config.toml
hidden_size = 128
num_key_value_heads = 2
bias = "none"
init = "normal"
init_std_down = 0.0
beta2 = 0.95
warmup_steps = 217
decay_fraction = 0.619
Each number is 50 + 12 x the weight over its row's rms, rounded and kept within 0 to 99. Layers, rows and columns count from 0. The size before them is the row's rms in percent of the matrix's.

# layer 10 attention query, 128x128, rms 0.0699, rows 26-31,57-63, columns 0-127
081:57 54 36 65 53 61 25 55 49 40 66 50 53 64 56 38 60 13 56 52 62 50 60 34 51 39 68 22 45 37 38 63 43 54 76 47 61 55 37 47 68 56 57 47 63 67 29 49 38 54 47 53 31 48 59 80 40 47 62 49 52 42 46 38 57 33 27 64 65 43 70 48 38 41 46 45 61 76 61 57 49 65 56 49 48 50 54 50 44 43 61 71 57 67 65 49 41 51 50 35 51 50 34 43 36 44 39 40 45 49 32 33 65 39 57 59 39 44 32 30 46 51 45 47 51 63 34 67
102:34 59 48 53 39 52 45 57 52 28 34 48 61 69 55 57 79 67 53 58 46 58 67 57 40 60 69 53 51 60 57 48 44 52 53 45 37 51 66 40 31 49 77 55 55 57 43 51 54 46 56 43 61 60 58 79 29 30 63 32 50 51 54 41 55 46 36 43 54 53 64 28 52 58 52 36 47 54 30 53 40 49 60 41 47 49 36 51 26 31 54 40 50 39 48 60 32 42 55 71 49 39 50 47 55 33 30 47 58 37 48 66 42 30 61 48 57 54 42 85 48 66 33 22 55 50 29 66
113:62 56 36 42 46 62 46 44 40 44 39 37 15 41 43 48 49 56 59 24 36 76 53 57 60 52 38 34 40 52 53 64 52 50 44 54 55 26 57 54 64 69 52 30 51 40 39 43 57 53 51 27 39 63 51 54 58 53 58 58 60 48 66 37 43 58 38 59 51 35 70 67 61 19 68 39 64 62 63 65 63 43 64 46 56 57 48 40 68 55 45 62 40 48 44 44 64 68 55 43 52 44 35 37 60 48 33 62 46 51 59 69 58 68 38 58 55 27 85 38 43 38 60 43 45 48 40 47
101:54 29 59 29 60 33 40 47 41 59 56 38 32 59 45 69 44 44 43 41 43 46 27 40 50 64 40 57 50 59 40 45 32 29 59 43 32 45 63 57 51 44 47 72 58 15 53 40 62 63 56 37 44 67 54 41 44 36 36 69 49 50 57 27 53 53 44 51 56 61 54 63 61 53 59 43 48 44 62 49 74 54 49 49 53 60 61 67 56 50 69 36 49 39 43 79 63 64 38 59 40 36 60 52 58 39 58 67 42 68 63 32 65 54 49 34 36 68 48 40 65 57 43 39 61 41 80 48
101:48 51 51 25 44 64 42 53 48 68 58 53 33 54 41 38 39 19 63 39 63 54 43 49 34 40 47 33 36 48 39 50 51 36 51 47 57 55 46 59 64 59 38 33 35 27 43 57 41 52 53 47 27 36 58 35 68 57 27 53 57 44 41 49 46 61 55 50 60 59 36 66 48 49 57 53 47 51 66 53 59 52 49 71 46 62 65 61 61 66 59 52 47 57 63 62 65 65 30 46 46 53 57 71 60 45 70 62 40 89 64 49 60 75 50 51 38 48 55 41 43 52 66 72 43 49 78 31
099:48 44 46 61 58 44 46 54 52 39 32 66 68 74 53 43 70 60 40 60 42 49 52 49 63 56 63 47 44 59 52 47 46 66 46 36 47 42 47 43 39 42 86 61 75 55 59 45 51 52 64 45 63 56 40 75 24 34 68 35 39 61 58 49 45 47 34 42 53 41 58 37 59 66 47 35 53 70 47 62 47 59 56 46 38 43 44 43 36 46 43 52 53 40 47 49 43 42 55 64 72 31 48 30 44 54 27 49 75 39 58 50 33 30 45 43 59 68 51 75 60 50 32 24 45 56 42 75
077:50 47 52 46 81 69 72 59 34 62 48 58 82 54 42 57 65 59 50 39 59 53 49 38 28 44 48 45 71 73 57 43 53 59 44 44 40 68 76 58 50 25 56 33 35 45 30 44 47 47 59 30 46 52 65 55 73 36 27 54 70 48 45 39 32 58 51 60 38 54 74 59 53 36 37 23 49 55 41 54 57 54 59 51 67 67 38 53 27 49 52 30 37 50 61 53 61 38 35 55 45 42 40 54 64 44 52 49 52 53 57 46 52 37 39 44 57 44 38 55 63 38 40 32 46 52 40 50
103:33 51 53 44 58 55 35 53 48 52 54 53 37 34 72 51 52 42 59 36 76 45 58 50 29 41 59 39 40 54 41 76 43 49 70 54 56 56 56 40 63 55 36 39 48 74 21 45 64 37 51 53 42 49 53 57 54 53 49 52 65 36 37 53 59 45 52 63 61 32 69 74 64 29 56 50 64 69 57 55 50 43 56 63 55 65 75 43 54 54 46 63 44 52 52 35 67 58 38 52 36 64 32 62 24 21 40 55 41 55 20 49 67 53 57 52 36 40 46 38 44 62 64 45 49 67 38 48
108:55 59 63 67 54 63 45 60 47 29 33 61 66 58 65 62 73 57 51 53 45 46 65 51 42 55 58 33 52 50 44 68 36 50 56 38 44 47 55 48 40 43 73 57 66 56 44 31 61 57 55 52 47 59 61 81 38 27 64 33 64 52 43 37 52 38 46 60 57 47 63 36 38 55 47 51 55 69 40 51 35 52 59 47 56 52 42 52 28 36 64 38 57 51 46 67 46 42 40 53 54 42 56 58 39 36 14 57 68 35 33 45 44 28 58 39 66 65 48 69 54 66 15 35 50 49 35 56
115:51 72 41 40 31 46 45 50 32 39 37 35 22 34 48 51 46 69 69 43 56 56 53 52 61 80 57 29 43 61 43 56 53 50 49 55 37 29 41 48 58 67 51 39 35 61 42 47 59 53 48 44 62 54 50 50 39 64 49 48 55 60 54 34 51 59 29 76 52 39 54 67 56 44 59 39 49 67 65 64 61 41 64 46 51 39 34 33 54 47 62 56 46 43 39 45 62 62 50 58 46 49 34 54 56 45 43 69 28 46 42 83 73 81 42 38 48 34 67 41 42 39 62 57 33 52 61 67
112:52 36 45 36 47 31 54 63 44 58 41 40 43 47 40 52 38 57 52 54 64 50 31 42 37 61 50 45 51 54 47 26 39 36 41 33 41 57 69 46 58 32 66 65 64 29 64 59 58 77 58 47 58 57 61 27 39 44 32 60 41 57 57 39 55 56 41 49 57 66 52 48 48 74 59 40 42 36 78 48 58 54 44 41 47 54 42 63 64 49 62 25 46 39 47 71 57 61 58 54 47 31 58 38 56 57 83 48 44 76 69 61 51 39 50 47 53 70 39 54 55 34 47 49 43 37 82 40
101:38 40 31 29 35 48 42 54 45 62 53 47 49 40 52 30 28 43 56 38 68 40 45 43 26 45 53 38 56 52 44 46 36 37 33 54 67 50 41 36 64 56 55 36 35 34 49 73 49 42 64 36 41 41 53 33 65 63 25 56 49 45 47 48 56 57 46 47 57 60 58 55 38 50 56 42 49 52 70 43 50 49 51 66 69 57 63 59 66 54 45 62 38 48 60 47 71 61 48 50 37 46 47 68 41 43 81 53 35 88 55 62 55 76 54 51 36 58 41 34 40 47 76 53 32 43 58 31
099:36 40 58 61 78 50 46 63 46 51 42 79 71 70 70 41 82 38 47 69 45 46 57 36 45 39 53 36 36 51 28 56 57 60 46 34 55 49 47 54 39 49 71 66 68 63 48 44 66 42 44 43 45 43 46 75 39 43 58 31 48 60 47 44 45 46 40 51 53 43 40 36 53 40 47 61 49 57 46 67 47 68 56 42 31 57 46 58 52 66 51 41 63 53 51 55 49 49 35 43 58 54 72 45 41 42 35 56 82 44 50 52 33 36 62 40 63 65 59 69 59 60 16 29 52 56 53 51
# layer 10 attention key, 64x128, rms 0.0684, rows 25-31, columns 0-127
087:55 25 39 69 34 54 30 47 60 32 49 47 44 57 64 63 47 57 39 37 57 63 56 64 54 44 61 42 22 35 58 55 55 49 28 51 73 50 46 35 37 51 76 44 62 67 59 38 51 47 52 46 43 56 65 63 34 55 42 39 40 40 58 60 24 70 38 74 59 57 48 41 51 47 49 45 62 40 47 56 36 74 60 54 67 60 31 56 22 50 34 44 56 53 49 41 36 40 38 46 72 49 43 31 66 39 44 56 67 63 50 70 68 58 37 47 59 55 50 68 47 45 32 45 39 53 58 48
085:59 49 40 37 73 42 36 66 43 35 33 50 42 28 47 38 42 51 51 28 61 35 47 70 65 42 83 41 21 34 41 59 48 49 64 52 71 44 38 50 42 64 46 42 49 68 31 49 54 72 52 42 50 66 48 41 22 54 42 36 48 51 58 50 55 40 50 44 49 36 50 70 69 48 58 41 50 69 45 57 51 60 44 64 48 51 53 46 44 60 61 70 65 55 47 30 68 53 54 55 51 59 40 29 57 28 70 53 50 41 64 51 57 60 40 38 38 53 42 26 33 48 51 73 44 61 53 55
111:45 64 40 57 64 46 45 58 53 42 30 46 66 68 40 54 77 52 59 54 40 87 47 57 43 69 46 37 46 59 55 69 52 52 52 46 31 57 44 57 55 63 49 58 58 52 39 46 62 52 77 49 48 63 53 60 55 24 60 35 66 73 26 48 57 56 44 50 48 40 55 34 69 43 55 37 78 50 32 70 67 43 61 48 58 36 48 51 42 38 38 58 42 43 50 69 42 43 56 47 62 47 32 45 44 29 43 61 52 39 54 16 55 41 35 48 46 34 66 47 52 46 30 44 52 53 33 55
123:42 56 37 37 72 54 38 44 55 62 47 45 36 38 60 49 34 48 46 46 41 49 47 38 58 56 66 50 34 46 47 56 58 52 50 54 43 47 54 41 59 50 37 48 34 51 32 59 29 44 57 43 14 44 62 40 59 53 41 82 36 57 90 33 73 66 48 61 51 51 52 57 39 52 62 52 32 76 54 55 54 45 48 62 66 36 56 44 55 69 30 51 32 30 43 75 66 55 48 50 51 50 61 26 48 58 57 46 40 43 48 80 66 36 46 61 39 53 43 38 52 56 49 50 57 41 67 63
114:53 40 59 65 33 35 29 48 71 59 64 50 24 53 44 48 47 47 41 58 59 57 48 35 35 59 45 57 28 43 49 40 61 39 25 51 60 47 45 35 38 43 58 73 65 43 55 35 61 49 58 60 40 61 46 74 38 32 41 58 41 70 42 58 38 63 43 62 34 69 41 68 49 45 67 56 62 41 71 36 50 56 60 53 44 57 52 63 55 52 55 17 66 45 40 70 69 50 31 65 39 45 59 47 75 48 57 58 50 55 41 67 69 59 64 49 57 46 55 47 43 56 37 59 48 48 68 28
102:43 38 62 53 47 43 38 45 54 60 57 59 29 35 41 46 28 39 40 56 60 44 49 47 52 35 64 47 34 32 41 50 51 28 30 56 79 57 33 43 35 52 55 49 58 41 60 71 44 42 54 51 38 46 32 51 33 84 45 46 45 37 53 68 56 59 48 55 51 37 45 80 54 65 48 42 40 51 73 47 37 61 47 57 35 63 50 70 46 59 53 53 66 67 59 36 73 46 39 36 48 58 65 55 64 50 75 54 50 66 46 80 55 59 49 49 36 63 41 50 46 45 52 71 39 54 73 43
111:49 62 35 47 46 56 55 58 31 44 29 42 64 64 44 43 92 51 65 49 60 54 59 39 57 58 53 41 31 68 61 37 51 68 48 33 45 43 47 45 55 45 58 56 67 40 66 30 62 59 69 42 51 60 35 70 48 32 65 55 64 61 38 55 58 57 31 45 47 32 54 45 67 41 45 40 75 60 30 44 62 58 66 34 50 28 39 43 49 52 44 66 56 56 47 53 40 50 52 57 49 38 30 38 38 49 45 60 73 42 68 29 35 49 49 42 60 38 77 52 46 47 48 35 45 60 34 54
# layer 10 attention value, 64x128, rms 0.0523, rows 0-11, columns 0-127
088:48 56 54 36 42 41 56 39 60 15 48 48 51 43 46 65 39 47 26 48 52 58 55 42 53 31 54 66 47 49 49 43 49 42 29 75 56 28 55 44 35 49 54 39 48 41 51 40 53 65 72 56 45 34 59 34 54 60 54 69 58 39 58 53 49 47 58 50 57 42 50 33 40 71 27 69 43 55 33 67 51 46 37 69 34 50 43 44 58 45 43 43 45 52 57 63 55 57 62 35 61 37 38 54 54 55 51 49 40 62 23 77 58 25 33 53 44 42 57 49 57 33 48 30 24 17 45 52
095:34 44 45 31 59 49 54 65 37 57 55 32 80 42 34 52 67 58 59 71 51 44 31 63 46 43 52 54 45 65 48 46 48 72 31 57 56 46 60 39 55 51 43 41 57 58 31 48 49 61 28 48 47 56 54 51 46 48 56 50 73 34 58 41 46 76 47 26 57 43 57 61 31 55 40 55 42 47 29 60 64 56 55 51 67 52 50 39 44 62 67 47 42 03 28 55 50 68 51 59 21 49 46 42 66 44 45 60 48 51 57 40 58 56 51 37 49 53 47 53 42 35 43 33 61 67 72 50
097:31 43 31 51 59 50 29 60 59 61 57 40 42 30 76 59 67 48 54 39 67 57 50 41 45 60 51 58 50 51 40 64 67 62 45 52 55 83 44 50 71 71 50 33 31 59 51 51 57 50 47 48 46 45 60 58 66 46 45 36 52 66 37 40 32 49 64 60 52 60 42 38 51 42 73 48 42 58 72 56 44 54 51 37 51 62 90 73 29 55 49 60 56 58 33 33 58 25 47 44 42 49 63 43 79 51 39 55 46 64 52 69 49 35 55 38 52 56 44 55 31 47 45 60 42 59 51 44
109:50 51 50 62 32 59 40 73 30 41 45 49 55 35 41 31 55 47 63 43 32 54 76 66 48 49 34 51 51 56 57 57 63 68 50 56 41 58 49 29 52 50 34 38 73 57 55 52 42 61 65 40 42 51 74 43 32 44 62 35 38 55 54 47 53 65 64 56 54 56 34 58 69 49 35 68 60 46 47 42 61 16 58 47 55 46 54 51 67 48 54 39 55 41 70 46 50 57 50 55 55 47 63 62 66 57 49 57 37 31 55 67 61 58 57 22 47 39 48 45 77 48 40 61 30 77 33 69
096:70 49 53 46 55 65 55 60 45 74 60 46 44 44 46 39 42 39 61 67 26 45 57 52 43 72 35 58 34 25 36 57 60 47 51 34 45 50 43 64 69 28 56 75 38 39 39 44 30 62 63 45 49 45 45 50 58 55 56 36 36 56 52 58 79 61 32 42 51 50 73 55 59 54 40 16 54 51 61 57 35 51 55 36 36 57 48 44 49 57 52 56 58 54 58 48 62 39 47 69 28 37 44 38 32 40 42 47 70 42 42 33 48 67 43 46 54 60 65 31 52 59 64 56 75 53 61 66
092:47 37 59 46 44 54 58 67 45 79 62 66 53 56 40 44 52 38 51 60 39 52 39 77 47 50 55 54 58 48 55 41 62 46 38 34 49 45 61 22 57 66 45 59 42 88 78 64 52 41 41 42 64 69 28 56 56 49 48 40 50 24 52 48 40 47 48 28 34 49 52 71 41 43 52 39 51 34 40 57 49 47 69 38 57 45 50 47 46 48 45 62 58 40 34 55 43 63 46 53 43 32 36 47 52 28 46 56 48 65 49 63 37 70 60 58 67 49 51 30 15 34 50 57 70 54 58 50
093:36 51 39 42 34 46 38 56 44 42 66 70 72 50 41 25 48 55 46 52 63 39 56 54 43 43 47 20 50 49 51 57 58 55 55 45 57 65 43 13 48 66 49 48 38 46 64 38 50 37 39 57 54 40 67 61 70 43 61 57 68 63 63 61 26 73 61 52 32 35 51 59 47 50 54 57 48 68 47 58 51 37 75 50 60 56 56 59 57 58 67 39 77 50 61 58 61 41 35 49 61 35 53 54 26 57 44 59 39 66 18 42 41 37 46 46 54 49 45 59 24 38 48 34 50 57 52 48
106:55 54 44 36 49 51 26 57 23 43 48 55 49 31 14 38 63 38 48 56 55 47 58 74 54 36 51 47 57 53 51 50 42 66 74 48 37 48 57 23 51 61 49 40 41 61 59 73 51 48 49 58 58 76 56 42 52 41 49 54 54 31 51 55 40 38 59 37 42 37 39 58 27 48 35 51 51 56 23 49 53 50 53 69 46 53 63 58 66 59 73 43 53 79 55 56 64 38 40 48 46 55 48 56 46 27 58 60 40 70 55 50 61 68 45 43 36 56 51 49 48 41 51 50 17 67 68 53
091:56 48 40 58 63 53 26 67 41 65 41 37 54 33 34 64 41 57 60 67 35 54 68 64 47 51 39 55 44 64 58 41 51 66 34 77 44 61 53 29 48 66 52 33 47 51 65 50 45 65 57 48 53 48 67 54 50 57 48 49 49 45 57 46 43 42 76 42 57 52 45 38 61 68 57 68 40 34 43 33 53 28 58 51 55 47 50 43 57 43 57 39 58 35 82 44 53 59 53 62 43 38 64 56 74 49 55 46 48 59 75 50 62 27 62 28 46 31 38 51 63 52 21 40 31 63 34 63
096:58 60 46 40 59 46 60 72 33 70 52 68 61 52 30 39 60 49 52 48 55 60 46 81 41 51 42 30 49 63 53 39 56 54 57 42 57 58 61 29 59 56 50 54 62 37 51 71 43 50 50 31 48 52 61 34 64 48 57 50 56 22 60 41 45 60 44 47 62 58 52 51 50 37 29 49 37 46 39 63 62 42 61 62 39 48 27 44 60 41 43 36 46 39 62 51 33 63 70 30 40 45 52 54 64 60 39 50 65 45 69 31 65 47 46 66 65 34 45 57 75 38 50 25 13 53 47 58
102:62 32 63 69 47 42 60 23 53 35 53 60 52 52 58 50 43 45 51 73 54 43 47 39 45 59 22 37 41 19 38 43 67 44 38 63 64 51 44 50 56 55 57 66 54 44 38 44 38 66 44 48 42 35 75 33 70 30 56 45 47 51 57 40 55 35 42 25 51 21 59 54 49 33 49 44 55 40 46 39 53 56 58 60 85 43 51 44 66 43 39 45 50 51 50 58 46 51 48 63 27 40 58 51 55 36 40 46 56 47 45 37 60 49 71 37 39 62 66 57 65 45 46 52 18 67 46 50
101:53 40 76 70 47 61 41 61 70 41 60 66 41 37 58 37 45 51 29 75 51 32 31 39 67 55 59 57 36 53 40 29 54 35 37 43 65 40 53 44 41 49 31 55 50 63 45 35 56 40 54 54 42 31 24 66 64 39 45 65 62 51 62 45 54 63 26 39 64 34 66 51 39 68 43 34 60 53 45 51 44 64 40 60 59 48 42 50 41 82 27 59 62 43 56 63 33 54 56 39 47 47 45 51 52 68 31 39 56 54 35 58 48 38 41 61 52 62 52 42 37 49 54 52 72 42 66 43
# layer 10 attention output (transposed), 128x128, rms 0.127, rows 0-11,32-42, columns 0-127
086:49 50 48 64 58 52 28 56 46 70 44 51 35 57 50 33 59 29 52 51 39 58 38 59 90 46 45 35 60 51 43 48 39 37 65 45 49 58 48 44 49 62 55 43 50 70 39 50 53 53 33 53 56 51 53 70 19 45 57 33 61 54 40 56 33 38 47 59 46 63 57 60 53 47 53 48 47 54 56 45 57 49 56 19 43 53 19 57 37 57 54 57 55 44 67 56 49 62 37 47 45 47 56 46 50 43 51 63 59 50 70 45 60 68 72 08 64 27 43 40 35 66 46 55 72 44 31 40
097:55 49 67 59 35 35 39 55 49 48 60 44 39 47 64 53 34 60 58 34 50 52 40 53 39 57 62 40 99 45 40 40 34 43 52 39 43 33 48 54 46 38 60 48 57 54 51 65 45 35 66 60 63 44 55 52 52 51 53 46 46 54 63 77 40 20 57 54 54 48 63 49 52 36 46 46 60 55 32 51 45 33 48 59 52 14 64 49 62 43 50 51 48 50 55 49 43 56 52 51 47 55 49 53 36 45 55 64 43 57 44 63 45 51 37 47 57 57 58 56 59 40 42 48 54 45 51 53
104:42 53 51 63 54 62 61 62 60 40 51 57 49 74 46 48 57 62 52 59 46 44 62 43 48 43 53 57 49 48 60 61 79 67 55 62 55 62 31 65 45 59 55 61 49 44 55 56 46 43 50 53 38 59 49 66 37 49 61 39 18 51 49 12 75 57 37 50 61 48 17 45 71 64 45 60 42 41 54 49 44 63 59 77 41 42 39 46 45 39 65 51 46 62 43 42 29 24 70 52 56 30 50 54 34 52 78 30 55 38 50 39 58 44 45 43 54 57 47 56 62 45 31 52 36 32 61 58
100:61 41 64 60 50 55 48 52 56 57 59 50 58 47 38 52 36 38 32 53 37 57 62 36 82 53 60 65 69 36 38 38 41 38 47 56 40 30 64 52 50 60 57 54 58 45 64 62 42 58 45 44 26 39 36 60 54 29 38 62 53 51 54 43 53 43 33 34 44 51 45 46 23 41 43 28 55 56 47 58 53 64 37 59 53 92 44 44 29 64 46 51 57 61 34 52 49 75 44 54 47 51 44 53 38 67 62 82 48 50 38 51 36 60 43 53 48 42 88 47 36 44 36 38 42 57 49 49
099:49 45 50 54 50 45 53 57 57 47 44 58 61 47 51 73 47 53 33 33 52 51 38 52 42 53 57 61 99 49 85 49 50 52 59 61 28 58 47 53 45 52 42 51 53 55 62 37 47 41 58 42 47 60 52 49 57 55 31 70 52 49 53 59 22 24 69 56 45 39 43 49 48 47 51 52 45 29 42 55 54 57 45 54 66 70 59 51 48 35 38 50 46 47 46 54 46 35 42 42 58 55 49 54 60 64 57 54 38 46 40 47 42 38 39 60 41 59 53 42 55 45 35 50 51 56 34 44
095:64 49 61 46 40 41 53 28 40 48 56 48 62 49 49 62 59 76 59 52 70 38 52 39 24 52 50 33 14 70 45 42 44 46 47 42 56 43 60 59 51 11 57 58 62 35 41 43 47 41 56 61 65 55 59 19 57 48 40 66 62 72 56 70 28 64 57 57 43 48 62 53 51 48 56 62 55 45 37 46 47 44 42 51 35 17 76 39 65 52 41 43 35 43 42 48 48 58 56 54 45 52 53 54 38 62 50 38 45 58 54 44 44 53 33 61 41 68 60 64 67 39 65 39 37 50 60 54
089:55 52 52 42 46 48 37 45 51 67 56 34 46 56 60 43 68 55 62 50 51 45 31 54 51 45 35 58 79 73 56 39 40 63 41 53 56 38 58 96 62 36 37 47 51 52 47 68 48 45 39 30 43 42 71 53 50 34 62 51 48 52 54 32 76 32 31 45 62 56 51 74 61 29 65 55 48 63 46 54 40 45 48 71 39 20 72 45 38 38 46 52 30 58 48 54 46 57 62 68 41 43 51 44 49 47 43 45 59 51 58 41 51 53 29 42 61 55 58 56 72 43 64 39 37 40 50 63
095:57 50 48 66 50 41 42 47 46 44 58 50 59 65 55 50 64 60 38 53 37 54 39 40 54 43 40 45 19 70 54 41 37 28 36 62 63 26 55 65 56 44 50 49 67 51 72 40 44 60 46 24 48 49 46 44 43 52 58 56 51 54 77 59 53 82 35 63 58 56 61 41 47 45 49 49 64 52 53 57 52 24 46 43 44 26 58 28 39 53 24 41 42 32 46 57 37 75 61 61 45 49 44 32 48 62 36 65 78 45 56 52 47 43 52 36 58 56 69 51 55 44 53 41 63 45 28 71
081:62 44 63 63 39 49 53 44 64 37 66 49 56 48 49 43 31 40 39 42 48 60 69 45 76 55 46 46 84 36 45 40 52 41 52 45 42 58 61 69 62 52 69 53 69 49 41 57 42 41 55 70 50 25 39 34 52 38 50 44 51 61 55 42 65 47 22 39 45 52 40 58 21 36 31 27 59 69 62 55 54 59 54 61 50 61 33 53 35 70 53 47 61 56 37 34 52 49 39 50 51 30 60 37 33 59 68 72 44 43 44 77 49 57 37 41 59 46 70 52 52 41 57 45 36 60 63 57
100:58 54 67 41 35 32 37 47 49 48 41 28 70 36 72 52 38 57 55 56 57 51 42 45 58 54 48 38 93 64 41 31 27 46 48 59 55 32 42 57 68 29 44 59 48 46 49 42 65 53 51 64 53 38 31 48 53 61 32 51 68 50 56 81 38 36 48 52 56 42 57 62 41 44 55 31 50 49 49 56 50 44 38 34 58 49 68 41 43 55 39 54 44 40 59 43 59 78 34 56 40 63 47 55 45 46 51 68 29 63 52 72 38 68 41 60 43 45 59 45 34 43 50 51 77 61 51 36
093:41 63 48 38 58 47 43 50 40 57 48 49 43 58 49 60 38 45 65 38 35 77 48 60 61 54 65 52 99 42 70 52 36 54 64 45 15 47 50 45 62 66 65 41 49 61 56 57 57 51 55 51 33 42 30 41 33 51 38 63 57 57 67 66 48 34 47 46 37 60 39 28 53 59 61 50 42 41 60 57 62 46 42 47 36 67 40 35 42 36 48 68 46 43 50 41 44 48 37 45 53 52 38 28 54 61 59 69 27 47 60 69 30 39 45 39 51 37 59 45 48 48 63 41 67 57 40 55
102:48 48 60 34 43 54 67 39 52 50 46 40 41 62 44 50 58 54 61 44 57 41 42 62 38 50 63 51 99 51 47 65 53 46 65 48 44 64 53 59 47 51 49 50 38 59 47 53 65 45 54 52 70 69 62 49 47 52 65 28 44 60 44 50 42 17 67 60 38 54 53 50 71 50 53 60 48 36 44 40 50 35 50 30 34 45 42 56 71 40 49 50 46 41 45 50 58 35 48 45 50 48 56 51 45 45 53 42 47 53 61 40 42 46 59 34 56 52 39 56 41 57 54 49 52 34 45 49
087:54 28 47 71 51 55 49 56 63 65 50 46 41 58 73 36 53 64 50 53 41 51 40 47 65 45 40 63 63 75 48 54 43 39 60 44 58 70 57 62 34 58 37 38 29 56 35 56 52 50 54 46 58 72 62 68 48 44 58 25 67 56 35 55 26 50 53 53 51 46 50 54 63 52 64 48 51 53 72 34 39 56 39 50 49 38 32 60 62 34 63 51 52 57 45 43 58 56 44 37 53 33 53 49 50 29 50 38 61 53 63 43 63 73 54 14 48 37 21 42 47 50 53 62 79 40 28 34
096:59 52 58 54 39 40 40 62 48 53 71 45 45 48 56 55 40 52 56 33 60 55 52 55 48 62 70 40 99 37 39 42 49 46 54 43 39 28 51 49 58 42 58 47 55 59 50 51 33 25 65 57 56 49 46 58 43 50 51 52 51 60 66 72 46 15 50 64 60 54 41 44 45 46 42 53 60 51 35 42 45 39 38 56 48 37 57 46 45 45 57 59 48 43 51 45 40 54 45 43 51 53 33 66 44 48 55 49 40 50 41 57 45 60 41 47 50 50 61 57 42 51 43 52 56 51 52 60
089:45 41 59 65 42 56 56 54 55 56 45 61 45 62 45 42 44 72 56 53 41 50 49 49 72 42 53 48 45 51 55 63 64 68 51 56 48 58 27 65 34 37 60 63 51 38 64 58 42 55 34 63 37 52 42 54 41 58 61 46 30 45 39 24 51 45 52 36 60 52 29 66 65 75 47 54 44 33 67 52 55 56 61 71 33 20 51 46 53 53 63 48 44 61 69 35 34 42 80 57 56 32 60 34 38 70 77 41 56 47 72 32 56 43 47 41 55 62 55 59 57 45 21 54 43 37 56 44
113:57 35 61 54 54 65 47 64 55 56 62 34 50 50 43 49 44 38 34 44 43 59 77 32 67 49 55 67 52 39 43 48 51 43 54 50 45 29 72 49 52 57 49 47 41 45 63 47 44 56 37 50 32 47 40 63 51 34 37 52 54 46 52 45 30 35 43 40 46 63 20 43 29 49 63 29 53 52 38 48 39 70 53 60 58 89 58 50 29 52 62 53 62 53 36 33 44 76 45 52 52 44 33 74 43 55 53 63 48 57 51 33 45 82 49 54 46 46 86 49 31 38 50 50 50 65 54 49
102:47 59 52 41 52 51 50 46 45 55 38 58 61 40 39 62 53 47 38 44 51 50 43 52 44 55 60 50 99 49 75 38 44 53 62 63 27 53 39 53 64 49 49 60 62 58 66 43 56 51 53 43 50 51 54 47 48 44 35 69 42 44 48 50 37 25 64 54 46 44 56 55 44 38 35 55 40 46 39 60 67 52 57 41 55 78 61 42 45 46 29 42 48 50 51 69 46 38 46 42 49 67 54 50 50 63 64 66 31 37 35 53 39 31 46 65 43 55 58 31 57 58 27 41 40 56 38 47
097:63 66 56 44 48 47 41 35 28 53 59 44 55 38 39 57 63 47 51 43 75 43 68 46 46 55 63 16 27 50 47 46 60 55 50 54 51 33 58 52 68 33 65 53 67 62 45 27 29 34 46 55 55 59 47 28 47 39 43 76 51 76 73 60 52 61 41 75 44 49 49 46 40 42 42 70 50 53 27 48 56 36 50 37 38 35 66 41 32 61 38 53 48 35 53 50 44 54 41 50 45 55 42 60 47 76 59 29 44 49 45 51 41 51 47 60 48 48 70 54 44 49 70 40 36 51 71 68
095:49 38 44 44 50 56 37 36 52 77 61 30 33 56 57 38 51 38 52 39 49 50 29 58 73 50 50 40 77 70 55 40 39 62 46 52 45 43 49 92 70 35 33 58 48 52 58 59 35 46 29 49 35 36 65 59 52 52 55 62 43 56 53 40 58 26 62 44 58 55 45 75 52 55 68 54 55 49 55 54 55 38 50 58 29 25 69 56 42 50 57 57 35 57 55 44 50 73 57 59 37 49 55 35 48 57 33 39 62 65 57 26 45 64 41 47 68 55 50 53 43 50 75 35 53 45 51 58
105:55 49 46 67 53 66 48 62 47 38 72 44 50 60 54 48 65 50 41 45 40 53 52 39 43 40 41 53 34 60 57 46 47 35 47 57 68 28 60 61 47 57 39 34 46 65 68 28 37 53 50 39 49 63 46 57 39 46 56 48 52 44 70 45 56 73 34 86 58 64 39 29 52 54 55 55 67 62 49 45 48 26 57 55 54 32 55 38 21 48 42 38 57 41 42 44 24 67 47 63 57 28 41 47 45 54 33 47 80 52 48 39 59 59 50 40 56 51 61 59 48 46 60 40 71 53 23 76
090:55 32 59 57 49 63 55 56 71 51 69 44 43 49 53 36 40 46 37 41 52 61 76 50 75 54 37 64 60 43 46 60 40 45 53 41 49 50 65 67 39 48 45 41 43 46 46 43 40 41 50 70 56 39 38 46 53 50 44 39 66 59 52 47 32 35 54 41 40 50 10 51 40 47 60 31 49 57 58 39 36 61 68 72 53 64 49 48 38 58 68 49 68 49 41 08 50 64 42 45 58 24 54 61 42 48 58 43 50 55 58 47 56 89 31 49 55 39 66 57 45 43 65 60 50 62 48 42
112:59 57 62 39 53 42 40 63 51 52 45 28 69 45 53 45 47 58 57 64 64 46 61 51 41 60 42 41 91 50 39 33 43 55 58 60 56 33 33 52 73 40 36 53 42 45 49 40 53 38 70 62 46 48 22 63 38 57 38 47 60 61 59 65 61 35 37 61 60 45 40 55 42 50 49 38 47 49 48 49 34 45 47 45 52 73 66 38 42 54 49 58 49 36 37 41 55 67 28 47 41 64 41 80 45 31 59 56 24 52 40 66 43 82 49 62 33 39 59 36 32 56 47 60 60 65 53 45
093:33 42 35 36 71 39 54 42 39 61 49 51 47 63 51 48 43 56 61 44 50 70 45 53 53 44 64 46 99 44 73 45 41 54 63 54 30 46 53 51 57 58 61 50 52 67 46 57 44 47 49 56 24 43 45 41 42 54 34 52 50 42 63 61 41 19 64 51 35 67 42 41 57 63 66 47 36 42 70 47 50 50 34 54 21 72 46 48 62 40 64 61 49 49 62 43 50 59 50 28 40 52 41 26 73 52 57 47 31 45 73 43 29 42 51 56 41 40 46 59 43 46 54 46 62 52 51 54